Part of a small language model's weights.
Size: 16 layers, width 160, 5 heads of 32, MLP 512 SwiGLU, vocabulary 8081, 12.1M parameters.
Architecture: RMSNorm after each block, rotary positions, embeddings untied during training, normalized queries and keys, short convolutions.
Each number is 200 + 30 x the weight over the matrix's rms, rounded and kept within 0 to 999. Layers, rows and columns count from 0.

# v: layer 12 attention value, 160x160, rms 0.266, rows 147-159, columns 80-159
# o: layer 12 attention output (transposed), 160x160, rms 0.31, rows 147-159, columns 80-159
# gate: layer 12 MLP gate, 512x160, rms 0.255, rows 0-19, columns 80-159
# up: layer 12 MLP up, 512x160, rms 0.251, rows 0-19, columns 80-159
# down: layer 12 MLP down (transposed), 512x160, rms 0.145, rows 0-18, columns 80-159
v147,166,197,159,162,210,183,168,229,183,208,200,213,157,169,203,218,236,213,256,208,186,214,237,172,190,212,221,168,200,213,187,232,200,193,190,220,217,192,208,182,231,227,264,156,169,183,236,167,149,202,210,240,236,195,179,187,212,167,168,184,142,207,123,216,209,205,232,180,179,196,169,195,178,265,173,168,136,205,236,217
o147,195,207,199,223,162,224,196,181,236,222,232,212,181,216,176,217,212,209,201,160,242,167,190,176,226,177,214,235,165,182,163,143,230,235,230,218,226,192,205,218,195,184,168,187,183,186,158,175,251,218,188,186,138,135,176,138,192,212,228,201,229,192,190,210,218,187,185,170,191,226,170,139,216,217,170,170,206,236,214,191
v148,213,161,195,187,190,186,209,236,192,241,182,218,244,198,187,152,173,203,199,160,241,187,214,223,204,181,169,196,198,261,210,207,201,178,178,198,177,190,184,159,226,129,220,180,209,193,248,190,205,171,193,230,271,248,153,253,195,199,237,220,195,219,179,137,186,216,190,226,219,242,242,241,226,189,231,245,165,203,211,197
o148,167,237,227,228,183,227,189,240,225,184,214,202,224,207,174,187,190,230,216,173,172,223,190,245,171,180,212,224,190,147,236,176,175,178,155,199,185,182,166,196,212,189,254,192,243,162,265,171,256,179,176,202,161,196,251,135,211,157,180,162,131,230,167,179,156,178,193,183,203,242,207,176,188,207,180,228,150,216,156,214
v149,155,194,209,218,163,155,186,213,198,208,150,171,200,219,212,203,214,242,234,230,207,217,191,198,174,237,264,223,166,211,180,200,177,156,167,223,211,149,187,232,141,180,237,200,182,186,178,196,185,231,174,192,165,169,222,181,139,198,231,254,238,176,196,202,203,218,224,167,217,145,215,235,130,212,187,198,205,271,215,215
o149,173,189,182,168,223,185,196,212,189,227,214,175,217,186,209,193,183,167,201,183,201,220,215,225,237,188,189,225,168,190,237,255,170,190,255,231,163,229,189,239,228,184,201,266,182,194,162,195,236,167,197,248,171,175,218,183,161,186,210,163,207,261,187,167,226,224,217,216,207,132,169,186,214,213,165,199,245,281,172,213
v150,176,230,200,203,240,169,163,201,225,194,151,168,135,240,220,186,222,202,169,212,202,210,187,197,216,186,212,191,168,182,179,158,214,213,251,216,211,217,195,169,211,197,248,215,232,191,196,178,211,191,234,190,200,246,198,248,234,226,156,186,195,193,217,212,190,224,227,139,176,229,213,222,214,200,178,130,193,195,210,199
o150,215,176,207,204,200,173,229,230,212,184,130,200,132,221,163,220,191,245,175,199,203,212,191,236,207,220,213,165,219,228,193,207,196,193,174,219,152,174,178,194,167,162,219,197,205,205,202,206,220,226,216,189,197,206,273,159,168,225,178,199,213,178,187,228,231,193,144,138,183,183,228,145,211,239,190,181,240,245,152,187
v151,203,167,217,212,202,198,217,125,214,238,186,201,170,233,215,147,179,184,214,188,178,199,244,268,237,195,250,241,175,200,224,214,198,165,149,196,227,256,146,167,182,185,141,213,213,188,151,263,176,226,208,173,177,186,211,127,177,201,226,208,191,205,211,186,162,192,193,125,171,206,195,265,199,156,190,222,185,156,226,192
o151,231,208,219,155,238,239,164,229,219,241,199,174,165,154,238,215,170,203,226,140,173,198,216,197,275,243,214,230,219,218,207,209,212,193,163,159,223,247,125,193,200,176,144,171,231,141,279,196,222,221,229,239,230,203,219,242,211,162,192,183,184,186,179,187,167,191,221,230,181,168,182,234,165,259,234,209,187,187,192,198
v152,172,269,224,227,183,159,204,175,206,190,166,175,215,177,237,152,207,225,139,210,181,203,224,216,198,153,199,196,197,215,192,152,134,210,189,175,203,204,193,186,173,108,142,226,176,208,220,190,155,215,199,182,206,218,211,237,157,250,207,194,192,238,210,185,179,215,203,166,207,168,164,225,132,210,180,223,180,177,243,209
o152,221,183,187,230,259,194,199,202,220,234,185,186,172,209,208,225,207,203,235,159,192,183,221,146,214,183,172,173,186,205,233,191,172,242,184,233,200,204,150,168,155,177,186,188,168,218,183,122,176,247,222,245,280,207,219,177,213,205,166,174,231,168,235,164,210,212,222,185,178,215,210,208,186,200,148,230,199,228,202,237
v153,216,201,226,186,191,220,175,217,188,206,170,158,164,188,231,142,208,182,203,149,205,201,176,241,164,254,190,213,222,213,211,227,212,151,140,190,204,253,195,167,162,193,209,171,208,272,213,169,169,174,182,172,215,189,198,214,186,247,213,201,172,150,193,262,217,198,232,171,181,230,190,193,156,184,213,207,145,173,185,172
o153,192,152,149,186,223,230,195,206,189,173,244,215,222,218,145,166,224,214,194,199,197,175,247,257,201,182,196,194,195,146,162,182,238,254,175,269,177,261,221,210,265,209,204,152,265,197,243,267,228,206,171,193,202,200,185,166,192,156,191,183,186,297,221,185,194,197,157,217,202,207,209,149,198,221,145,185,219,201,228,214
v154,139,221,205,261,205,198,254,239,144,235,140,207,229,233,235,204,188,162,208,187,237,200,200,265,202,165,206,242,186,185,192,204,227,245,201,155,202,210,219,199,202,183,177,203,209,203,200,235,165,211,238,181,138,217,196,231,171,245,178,179,206,148,207,232,199,159,183,187,222,204,215,205,237,199,188,161,250,161,202,213
o154,253,204,264,163,209,174,170,216,147,225,223,234,144,223,204,213,183,235,202,224,182,195,154,203,202,263,212,162,211,259,269,196,205,187,168,186,264,202,180,221,192,237,238,200,172,183,208,228,215,229,190,227,234,203,244,174,198,199,181,146,216,227,211,195,189,242,200,174,237,191,238,206,217,257,202,214,188,218,223,184
v155,202,150,164,211,203,140,203,183,217,193,238,210,143,213,145,190,196,233,206,267,167,197,202,191,249,237,246,197,241,190,191,190,204,189,141,148,169,245,223,121,259,156,153,176,151,208,224,151,214,203,129,166,219,182,228,168,268,147,224,225,168,198,223,194,188,174,222,123,263,187,182,229,243,230,202,189,194,189,182,246
o155,189,180,167,194,205,195,203,176,193,223,221,177,203,160,177,183,245,162,244,150,224,231,196,189,216,222,199,248,227,149,225,192,174,181,192,231,170,241,273,219,171,177,192,164,206,189,260,237,258,230,245,224,190,209,160,273,145,216,232,192,191,165,195,180,246,200,200,249,133,193,190,197,198,177,187,179,199,185,250,203
v156,185,222,257,162,204,196,142,210,229,177,207,179,218,219,189,157,227,213,216,190,186,208,191,162,184,193,204,212,237,183,178,255,174,275,203,159,167,179,221,172,189,180,177,264,155,244,190,163,261,228,211,192,229,220,218,229,230,239,185,214,217,213,260,158,234,199,172,217,208,111,173,251,192,200,215,209,177,196,203,243
o156,166,188,188,226,229,216,206,146,223,209,179,185,239,134,250,241,188,194,156,185,208,203,185,143,226,210,144,153,171,202,218,211,190,197,225,184,177,181,244,199,178,207,190,205,199,207,185,190,194,150,177,184,200,247,178,177,243,166,239,208,159,218,208,199,176,228,174,190,232,200,198,224,161,173,155,216,207,212,145,217
v157,174,179,225,140,176,206,224,216,210,140,161,193,191,136,209,236,207,207,203,150,166,165,220,164,207,192,243,229,194,184,193,187,246,242,261,154,165,174,238,208,246,188,236,205,216,155,211,208,182,174,198,265,265,229,189,171,187,181,228,202,205,185,181,158,209,200,159,194,136,215,203,147,204,189,171,218,189,180,212,223
o157,251,243,231,186,172,223,191,224,222,222,238,217,159,198,203,282,195,210,207,182,175,235,176,174,176,232,215,229,230,236,179,183,201,200,202,177,167,188,197,196,191,227,244,192,150,166,211,245,234,199,172,229,209,198,139,180,233,242,242,229,192,236,182,171,183,174,235,225,208,148,172,196,178,233,207,191,247,182,145,168
v158,187,217,219,204,189,149,213,155,151,187,228,231,226,193,173,199,181,160,198,224,183,219,160,211,181,201,171,214,142,225,178,161,181,169,220,189,217,198,193,188,195,192,148,204,195,197,231,231,214,187,244,170,206,189,196,194,181,247,205,211,163,196,202,207,182,204,159,212,204,257,199,185,163,180,191,223,208,219,210,201
o158,212,219,200,192,182,237,149,212,198,204,277,231,200,139,223,160,249,246,178,191,197,183,180,182,145,199,200,185,220,147,224,209,211,196,187,190,195,175,172,169,217,168,144,241,213,246,210,172,164,185,257,241,160,177,157,235,174,200,174,189,228,147,207,235,258,205,203,248,204,141,221,247,195,165,185,215,175,187,212,187
v159,173,160,180,237,203,166,204,202,214,198,223,195,261,186,128,194,222,218,209,249,214,204,247,224,172,160,202,169,247,167,195,211,186,206,230,170,190,219,250,232,180,214,216,207,215,204,183,188,215,218,166,178,182,223,228,220,216,197,215,202,183,232,222,189,184,199,225,240,183,200,188,209,167,214,203,166,241,216,167,202
o159,183,198,212,222,160,176,216,198,230,221,176,232,209,240,230,202,198,201,214,253,193,167,236,174,219,204,204,206,179,225,229,223,194,204,178,216,171,227,225,202,220,218,177,261,225,194,190,211,236,188,217,199,234,250,222,188,186,164,248,198,225,184,198,211,228,212,170,172,223,210,179,214,222,220,205,223,199,194,191,200
gate0,210,239,187,190,206,184,198,262,199,175,196,251,181,210,198,254,216,234,205,230,193,188,183,228,175,170,206,184,219,173,232,215,203,179,157,187,220,228,218,211,240,228,161,205,187,155,206,206,237,237,184,187,172,207,181,245,165,226,205,180,201,180,224,157,127,166,159,214,160,224,233,198,149,190,205,164,201,180,199,191
up0,203,227,196,215,223,184,230,111,205,197,236,206,256,208,185,193,234,166,178,212,205,221,166,241,179,174,187,209,162,242,212,231,224,180,173,210,227,178,174,173,147,174,211,222,176,244,186,207,172,175,209,240,178,154,190,258,217,215,212,235,197,231,128,212,251,258,172,200,182,220,196,239,261,222,236,201,178,215,178,138
down0,194,164,176,168,190,218,188,172,209,204,151,210,154,158,194,176,144,201,244,198,159,189,214,197,211,164,208,193,265,226,180,239,176,158,249,115,205,209,169,206,269,225,236,144,204,196,191,213,254,215,199,166,196,233,163,159,162,168,196,155,186,182,244,228,172,192,184,178,157,229,232,209,149,184,203,189,208,160,203,177
gate1,243,168,217,198,191,156,147,132,156,234,209,194,170,167,237,204,212,187,127,202,209,177,268,196,200,207,216,253,203,246,198,208,200,182,146,181,213,173,222,194,186,181,252,187,183,251,199,193,239,160,213,204,183,199,224,231,205,214,187,214,179,211,182,184,173,204,254,206,201,187,197,200,197,226,196,169,228,224,178,198
up1,215,192,207,121,223,224,188,211,180,153,275,243,207,226,190,199,163,179,232,259,235,194,213,179,187,162,226,238,256,211,178,197,204,190,200,162,198,169,203,162,139,200,160,227,180,242,201,207,249,199,219,198,218,227,214,188,223,212,181,223,212,211,168,183,234,222,199,210,131,182,188,203,213,189,210,219,240,177,170,228
down1,212,241,208,207,269,186,211,141,197,254,167,201,222,201,224,201,221,195,226,180,194,251,214,183,188,191,141,246,203,141,215,194,246,278,169,214,177,269,181,184,207,210,197,276,222,240,189,199,183,216,192,206,184,204,240,225,199,160,205,242,173,235,216,213,177,171,216,219,171,208,192,223,171,183,152,232,207,171,180,227
gate2,216,167,209,252,190,155,216,215,231,203,186,207,215,183,211,192,202,190,190,219,147,204,202,173,204,199,197,229,171,186,209,203,202,191,153,221,189,219,198,192,218,178,209,211,200,197,176,203,175,220,192,227,190,213,184,197,205,200,199,188,188,231,197,205,210,169,198,184,156,196,199,198,189,215,182,197,176,192,251,210
up2,210,194,207,199,206,225,185,197,183,192,183,209,172,206,179,192,227,152,193,194,227,183,195,214,220,202,149,186,214,207,204,180,201,185,211,199,196,222,196,182,218,166,173,186,179,175,150,207,178,232,188,231,201,206,194,237,162,191,243,222,202,194,215,196,200,186,201,223,196,176,215,191,194,201,225,203,208,209,197,225
down2,218,223,163,166,173,205,180,207,182,219,192,194,194,237,204,213,198,174,207,193,228,171,198,192,174,177,235,213,224,228,200,185,192,216,243,191,213,205,226,210,174,194,204,175,189,165,239,207,193,189,220,186,214,213,185,194,174,208,213,182,184,219,186,229,201,183,200,273,204,192,197,218,209,186,245,200,207,181,187,164
gate3,302,206,164,199,154,182,211,197,189,168,241,175,218,213,167,171,195,220,247,186,210,157,206,115,226,189,130,191,202,246,219,193,169,300,227,209,187,197,228,199,238,235,168,179,210,247,214,208,143,216,182,174,160,204,145,188,177,210,231,201,168,264,216,217,194,244,211,212,126,228,221,184,269,202,190,201,216,188,205,152
up3,176,197,184,165,170,258,163,204,216,202,255,263,215,195,162,195,179,159,186,199,209,192,164,190,155,223,196,219,199,158,217,152,145,189,212,224,219,195,184,245,216,177,208,220,205,176,149,262,217,143,147,230,203,212,113,230,206,179,239,181,202,233,227,190,269,246,220,180,127,178,184,146,145,222,209,216,195,243,220,169
down3,258,206,146,176,190,192,209,208,171,202,221,198,231,184,217,175,165,183,161,196,208,194,151,219,261,205,164,207,211,228,195,209,205,213,231,213,256,188,171,195,195,195,270,144,226,199,194,186,208,308,195,190,164,235,184,175,179,206,204,192,255,173,274,148,196,272,231,214,161,239,223,214,150,190,254,177,232,215,216,210
gate4,194,212,197,149,148,187,182,231,200,199,208,210,178,208,207,185,231,215,187,201,219,202,197,187,185,226,213,235,203,182,188,201,214,181,185,206,194,205,199,203,189,217,227,231,193,215,192,210,209,213,225,207,209,166,193,217,216,208,226,162,192,185,219,230,215,208,188,208,187,186,207,190,200,184,205,211,221,225,178,214
up4,183,183,213,232,247,206,214,211,211,181,224,200,223,207,203,187,203,222,194,219,198,192,247,212,188,220,167,213,194,178,188,228,204,213,204,206,205,180,217,221,202,212,199,231,214,188,210,202,222,197,171,200,161,216,203,168,228,216,201,202,223,175,177,133,183,192,197,184,199,230,208,198,212,213,213,208,202,191,235,183
down4,163,225,206,206,223,209,197,175,194,247,178,127,168,212,203,175,156,167,187,227,212,186,215,195,193,217,186,236,221,263,179,206,214,194,218,188,210,203,194,210,199,200,246,211,203,173,223,182,202,189,177,184,218,219,269,211,235,188,200,222,223,207,195,207,160,215,226,184,222,177,205,234,220,217,214,217,156,224,209,190
gate5,230,210,233,252,137,196,197,165,209,259,231,212,197,237,144,182,237,230,209,228,192,245,183,210,181,167,176,188,247,270,236,186,160,216,153,201,217,240,202,183,232,217,178,157,235,171,151,223,160,201,232,167,216,156,203,128,212,266,228,236,237,216,200,194,182,206,216,183,203,196,230,220,202,224,196,192,160,177,221,171
up5,200,228,229,149,215,169,249,230,229,212,222,168,230,165,219,203,163,221,215,203,158,176,194,221,198,229,258,223,213,207,169,198,225,159,214,175,180,228,149,220,190,193,190,237,163,160,187,188,210,204,209,235,228,221,205,202,121,190,138,201,184,221,199,186,183,229,194,185,175,196,217,146,176,222,227,153,216,143,239,147
down5,193,232,196,173,195,241,153,172,158,193,159,201,201,205,207,181,166,225,192,207,189,174,185,232,235,180,233,180,227,224,204,239,222,227,211,206,250,235,227,176,165,214,195,191,268,218,109,231,180,166,195,218,154,176,198,197,131,215,255,236,273,267,219,166,247,223,245,200,154,234,225,234,204,197,249,191,207,200,198,174
gate6,212,160,224,220,217,200,161,169,213,200,171,199,252,206,199,177,169,185,189,207,216,231,176,201,185,204,267,228,202,215,187,197,222,148,204,177,212,176,156,163,202,187,204,223,182,183,227,217,171,187,224,179,240,189,167,193,240,172,215,193,190,191,254,205,213,188,221,213,159,253,226,209,171,221,202,208,217,192,206,202
up6,199,207,184,146,187,258,169,181,187,297,199,151,183,184,233,219,164,254,208,142,222,198,226,225,188,249,185,220,134,253,231,204,198,224,186,152,160,198,230,186,236,246,201,197,165,250,231,278,169,172,227,139,255,251,202,202,226,244,193,129,128,250,137,173,234,192,210,215,157,243,201,168,232,188,125,185,181,197,136,202
down6,152,175,215,246,181,246,212,183,244,151,215,200,180,215,201,238,205,153,240,228,153,185,141,189,213,189,227,164,205,171,201,223,216,173,186,220,191,173,213,214,145,151,216,183,210,209,202,158,203,189,158,233,200,167,227,228,231,166,225,165,244,142,237,185,126,233,173,194,244,176,180,167,143,245,256,199,225,193,239,219
gate7,227,190,165,184,192,201,177,208,193,224,234,187,240,241,204,162,194,214,178,182,171,252,223,198,199,204,189,223,187,210,231,174,246,195,175,196,213,202,217,225,217,183,215,219,209,215,238,206,179,247,199,184,186,223,236,217,199,199,215,199,190,197,185,197,195,183,190,196,180,198,180,209,206,199,208,191,183,207,204,184
up7,186,182,192,184,232,215,210,203,185,221,198,176,187,197,221,207,163,228,191,198,203,241,211,202,194,206,208,217,201,198,218,231,190,220,181,191,208,211,205,197,196,234,199,203,184,190,201,234,167,175,223,176,226,209,195,187,181,193,213,199,194,207,209,168,225,190,193,162,204,195,216,203,194,210,239,181,223,203,192,186
down7,208,216,178,210,173,185,196,188,214,216,186,206,179,175,219,234,180,195,198,198,227,228,215,157,199,199,181,151,222,178,181,183,161,190,204,203,231,203,194,195,195,245,134,159,183,224,182,207,210,197,195,196,191,184,186,212,171,214,194,201,221,207,204,198,191,204,207,213,231,183,207,181,197,205,229,221,177,229,189,224
gate8,199,187,199,201,207,196,178,221,215,210,184,202,176,184,180,220,220,201,205,222,207,226,205,169,187,238,187,212,211,164,233,201,184,191,201,197,204,203,186,187,204,190,177,227,193,190,213,196,234,228,212,195,212,219,158,213,226,178,237,200,212,191,220,180,201,215,212,229,182,185,215,203,177,211,194,165,208,169,174,172
up8,172,156,179,169,213,193,169,197,232,194,206,204,164,206,190,201,192,206,182,198,220,201,212,191,195,232,194,201,179,197,218,191,195,187,216,179,205,214,208,199,223,183,183,197,168,204,214,189,227,226,222,220,209,247,160,191,208,208,238,205,173,170,226,216,191,208,174,204,193,197,211,209,161,216,189,161,229,161,202,202
down8,209,188,181,204,198,207,232,187,178,153,193,161,249,227,197,208,211,210,196,156,190,205,164,185,174,189,181,228,220,190,198,221,229,212,176,200,200,184,191,216,192,188,199,163,199,228,222,200,187,181,217,156,193,195,198,212,171,206,204,180,196,189,206,203,217,195,217,218,223,220,162,188,233,192,224,194,165,247,200,214
gate9,207,206,143,162,227,193,147,242,154,268,179,206,192,246,212,212,165,192,210,222,264,203,232,164,216,179,253,169,214,242,152,224,162,224,152,224,167,203,251,220,185,159,170,166,283,206,152,190,224,217,200,235,200,180,195,208,226,177,275,204,182,121,201,218,158,253,219,285,204,186,185,183,210,242,180,153,259,182,217,276
up9,196,268,221,205,251,141,223,178,190,219,180,209,249,180,236,246,202,260,245,217,221,173,218,198,182,186,223,249,173,190,179,196,146,240,195,200,234,253,289,216,274,251,201,257,203,246,112,259,182,216,207,233,213,175,156,208,189,137,209,224,161,190,226,183,189,261,147,211,155,145,189,192,207,242,194,223,180,148,223,174
down9,198,164,172,154,259,225,148,191,143,245,106,258,165,200,180,151,159,179,212,164,206,213,183,197,171,129,212,159,168,218,211,186,174,155,218,250,235,208,157,244,186,181,177,139,172,131,213,231,170,164,195,278,238,245,253,193,170,220,187,218,196,155,181,143,230,159,183,201,186,211,242,171,164,198,194,137,208,235,182,195
gate10,178,205,223,195,182,180,206,206,232,192,168,149,178,237,163,183,217,214,173,154,199,218,259,174,230,216,138,291,160,169,224,192,175,147,115,180,184,175,191,247,205,175,233,152,202,181,136,220,257,215,148,216,174,173,208,223,168,177,213,211,170,212,243,229,187,176,259,227,169,191,157,207,217,174,204,166,151,194,164,218
up10,235,211,194,209,196,175,213,212,183,234,185,172,220,194,202,177,223,195,230,209,233,217,225,150,207,254,201,207,211,170,241,160,195,240,235,179,193,214,227,211,241,220,196,240,171,204,182,157,173,150,198,190,202,193,181,132,246,149,213,190,133,227,222,231,192,215,213,176,228,177,167,187,190,203,236,215,197,193,211,203
down10,298,138,200,236,185,220,221,163,207,239,171,163,189,168,168,172,184,261,229,185,256,232,207,200,207,219,224,237,191,181,168,204,150,269,257,188,199,217,199,254,197,244,177,205,243,165,184,166,207,165,221,182,194,221,207,206,240,209,187,198,210,246,187,198,136,239,157,143,195,188,162,155,211,232,244,186,165,205,229,171
gate11,210,200,195,197,189,200,193,200,205,197,204,191,191,199,190,197,190,200,208,203,204,195,208,195,188,193,218,180,200,194,195,205,190,216,194,191,206,198,171,214,200,206,194,206,198,203,203,203,202,199,210,186,189,204,202,199,198,208,197,207,189,195,213,194,216,199,203,202,205,209,191,194,210,199,207,197,197,209,208,194
up11,201,191,186,192,200,195,200,207,199,201,200,200,195,192,224,204,196,203,193,196,202,207,227,212,203,199,190,200,183,219,196,194,196,187,193,205,201,189,214,202,200,195,199,207,201,208,223,197,196,201,210,200,208,223,193,182,202,195,212,207,208,200,194,211,201,196,196,201,199,209,203,204,204,191,215,212,201,192,183,180
down11,212,193,206,208,194,188,192,187,203,192,186,186,201,212,205,185,224,197,212,216,188,197,202,197,192,191,174,183,191,219,176,177,194,215,191,198,201,206,191,193,199,200,191,205,205,203,196,202,189,189,192,198,196,187,186,195,225,189,207,191,178,205,191,209,195,203,208,201,194,208,202,208,202,191,226,207,201,183,219,203
gate12,209,211,198,203,194,202,200,201,198,213,209,210,200,200,210,203,206,209,203,201,193,200,199,203,201,199,181,202,209,202,201,205,200,210,204,197,202,204,200,195,197,203,201,187,195,179,181,205,193,207,200,215,192,197,211,207,207,193,214,213,205,213,207,195,196,218,198,195,197,207,201,200,212,211,201,203,215,196,193,202
up12,202,192,188,201,213,195,209,186,206,209,200,207,190,212,198,200,202,201,203,203,219,207,209,196,199,202,213,212,208,197,203,192,197,201,207,195,197,197,189,196,194,202,201,206,198,204,192,203,195,207,191,191,198,203,194,189,196,215,203,191,222,198,211,204,197,214,200,202,193,218,202,199,206,185,211,202,207,199,191,196
down12,203,210,204,200,205,199,192,194,196,212,205,191,206,195,205,189,197,202,200,201,193,218,200,209,205,205,213,203,191,202,202,207,207,181,197,195,191,197,203,217,194,200,198,198,212,205,207,192,205,200,199,197,193,198,187,205,205,204,210,202,209,184,192,202,202,201,193,198,198,189,200,193,195,196,202,195,204,200,187,193
gate13,216,202,249,190,160,139,239,299,177,278,190,205,158,202,206,226,217,231,169,176,214,206,224,198,192,195,158,197,182,193,211,223,198,191,168,172,189,258,172,212,156,183,221,242,183,162,186,202,151,148,227,218,198,186,197,216,208,150,195,174,194,165,165,226,181,229,139,210,211,210,245,196,191,256,225,231,188,175,178,169
up13,250,224,172,197,214,231,202,159,204,135,198,232,213,186,216,198,204,199,255,213,191,157,148,171,213,201,230,196,212,207,179,204,217,185,245,206,178,183,296,200,180,175,235,187,200,295,213,202,218,197,209,208,207,198,189,281,160,147,180,259,171,197,224,222,198,206,212,185,191,201,156,278,250,186,201,165,180,182,222,246
down13,178,219,204,191,203,159,219,195,209,242,157,232,203,226,202,227,225,201,217,239,168,165,228,159,191,200,183,203,210,195,198,218,228,197,225,177,206,235,123,209,226,191,181,163,203,187,230,215,169,158,259,152,147,188,189,139,143,238,249,154,194,220,146,250,240,168,231,296,196,187,238,163,163,194,173,227,138,148,193,163
gate14,196,208,232,274,200,174,202,216,252,216,199,160,134,196,221,220,172,180,150,248,212,230,223,195,174,161,180,206,118,185,241,158,201,184,145,169,219,183,170,188,198,183,250,173,264,173,172,216,197,221,218,194,197,248,225,203,203,184,196,184,224,167,221,240,174,226,168,193,191,182,131,151,159,237,167,160,159,208,241,191
up14,239,191,193,227,212,192,220,215,185,183,196,209,219,204,171,171,224,132,182,171,192,216,148,178,198,188,230,201,216,193,222,196,195,258,205,226,173,177,231,228,222,182,208,185,153,209,173,206,213,220,168,172,212,190,206,187,231,220,194,229,184,239,225,191,171,207,242,211,216,215,229,203,168,206,220,202,202,211,208,227
down14,176,169,167,223,210,201,207,197,224,204,202,211,260,219,205,192,166,188,208,260,186,255,216,171,161,158,157,222,174,176,231,169,152,238,233,218,208,194,153,211,218,215,214,194,224,221,180,216,200,222,198,169,211,266,167,175,255,226,187,197,171,218,194,216,153,223,217,227,186,184,217,199,245,201,226,177,163,184,198,168
gate15,211,170,195,217,191,172,181,173,213,193,206,180,189,194,252,165,176,180,150,181,187,128,157,195,197,213,190,229,213,187,139,158,190,110,217,226,238,188,140,183,199,221,191,192,183,217,240,161,232,188,203,220,150,167,200,203,202,214,159,161,205,142,189,225,206,209,208,174,170,243,205,194,171,243,212,228,200,231,172,243
up15,224,216,163,203,182,208,206,173,194,194,193,206,219,205,239,251,175,216,181,276,229,180,203,177,189,231,155,231,172,198,213,197,201,204,184,222,203,189,196,205,235,193,147,250,254,182,155,208,226,213,278,210,194,227,203,212,238,215,156,195,131,177,266,161,263,218,204,139,192,182,237,203,190,199,210,170,216,159,180,238
down15,212,226,220,167,182,163,192,230,209,202,202,199,212,164,253,94,138,173,180,199,159,199,181,209,245,191,164,238,203,177,194,208,190,166,185,201,193,201,181,177,185,179,228,158,207,167,158,256,197,248,189,219,181,189,209,187,205,199,192,204,196,161,191,201,222,212,236,161,220,205,180,207,226,191,218,199,191,205,217,197
gate16,158,219,264,216,269,222,149,245,311,250,202,206,283,206,263,156,282,172,163,191,142,294,197,209,209,167,161,210,228,177,151,214,149,208,159,199,196,227,117,169,232,276,137,232,207,179,219,234,207,219,226,205,196,109,247,245,187,331,227,234,196,219,200,269,176,179,220,191,214,262,245,240,221,221,236,196,185,221,257,217
up16,173,191,222,257,160,279,217,204,245,198,164,242,213,167,256,221,167,213,203,107,173,161,158,193,201,203,210,190,207,241,181,216,240,270,182,203,211,232,142,171,306,290,174,199,147,195,226,192,242,248,200,194,178,208,248,176,221,185,241,263,191,177,150,129,139,163,263,187,193,184,212,250,194,238,177,155,97,197,235,182
down16,229,192,205,118,216,245,229,204,233,167,156,156,160,198,156,234,214,150,226,184,191,168,197,231,205,190,156,191,181,220,188,180,233,175,204,189,256,199,215,176,228,252,243,170,237,187,325,173,192,215,198,200,160,242,216,199,147,217,228,202,217,193,257,220,204,169,213,199,205,184,173,139,193,224,243,137,241,212,193,200
gate17,193,197,170,216,208,237,149,126,187,200,180,200,231,185,185,175,237,200,221,233,196,196,201,173,155,154,243,211,233,234,223,176,156,189,207,150,184,240,185,240,225,188,197,135,245,133,194,215,238,189,193,164,164,224,245,181,175,210,224,154,221,210,233,236,222,194,197,233,232,204,181,193,221,204,218,220,224,107,140,178
up17,160,211,174,218,177,248,288,213,192,176,164,127,197,208,178,238,210,225,264,209,175,148,224,207,209,207,180,232,249,195,240,228,187,182,175,216,171,134,201,230,248,186,236,133,193,181,205,242,236,185,212,173,203,190,182,220,177,240,176,135,227,204,144,217,215,163,191,113,218,228,192,237,205,205,201,198,250,169,241,152
down17,258,254,265,183,243,175,184,139,218,247,222,206,231,214,202,142,260,191,229,165,206,135,188,192,242,200,162,200,220,213,165,199,157,170,200,203,170,186,221,214,194,194,192,246,179,160,225,203,259,219,166,184,221,270,164,194,196,151,266,210,201,229,254,145,202,234,177,212,196,146,216,170,165,143,224,240,187,235,140,278
gate18,241,154,203,189,291,214,163,209,233,198,207,194,209,205,188,161,213,218,180,250,212,220,223,187,192,160,174,237,208,227,189,161,231,187,189,220,243,243,234,184,158,242,188,211,185,203,211,184,220,183,207,172,203,160,226,228,230,123,188,188,216,209,244,231,197,172,232,213,252,149,191,193,224,227,119,234,205,276,195,186
up18,124,145,203,225,246,188,199,170,181,134,207,236,244,212,164,221,254,181,231,218,251,167,201,182,213,199,177,189,174,219,169,223,222,173,200,175,239,243,287,200,154,265,270,197,217,190,206,204,182,180,203,177,228,217,204,165,191,202,256,194,206,221,243,224,189,180,175,178,193,215,207,190,238,212,154,147,239,214,181,182
down18,210,207,179,229,209,142,212,247,220,226,191,228,167,164,249,197,235,229,235,229,228,195,211,184,214,217,214,190,186,228,171,219,184,207,153,185,229,149,185,236,189,170,193,196,182,156,184,170,250,220,192,239,212,202,287,265,209,241,203,220,294,172,174,229,182,204,176,173,220,158,200,237,189,214,240,195,191,189,162,210
gate19,266,123,218,175,187,163,209,198,220,223,224,209,180,216,205,194,272,223,209,152,182,177,192,154,147,156,224,260,200,211,172,208,174,194,221,172,225,224,142,194,186,229,211,182,199,160,187,206,199,235,219,161,196,195,274,165,224,232,197,211,217,206,216,228,127,194,194,234,205,151,235,203,264,245,152,222,192,201,181,189
up19,219,144,226,174,211,219,280,191,217,206,169,256,164,215,218,252,198,227,190,219,209,204,144,189,208,182,191,171,181,190,194,216,237,198,230,173,157,205,224,240,202,159,150,146,177,186,197,193,211,252,203,198,211,218,252,168,206,264,191,239,191,143,225,196,210,203,244,220,211,213,193,176,203,181,246,234,189,231,196,160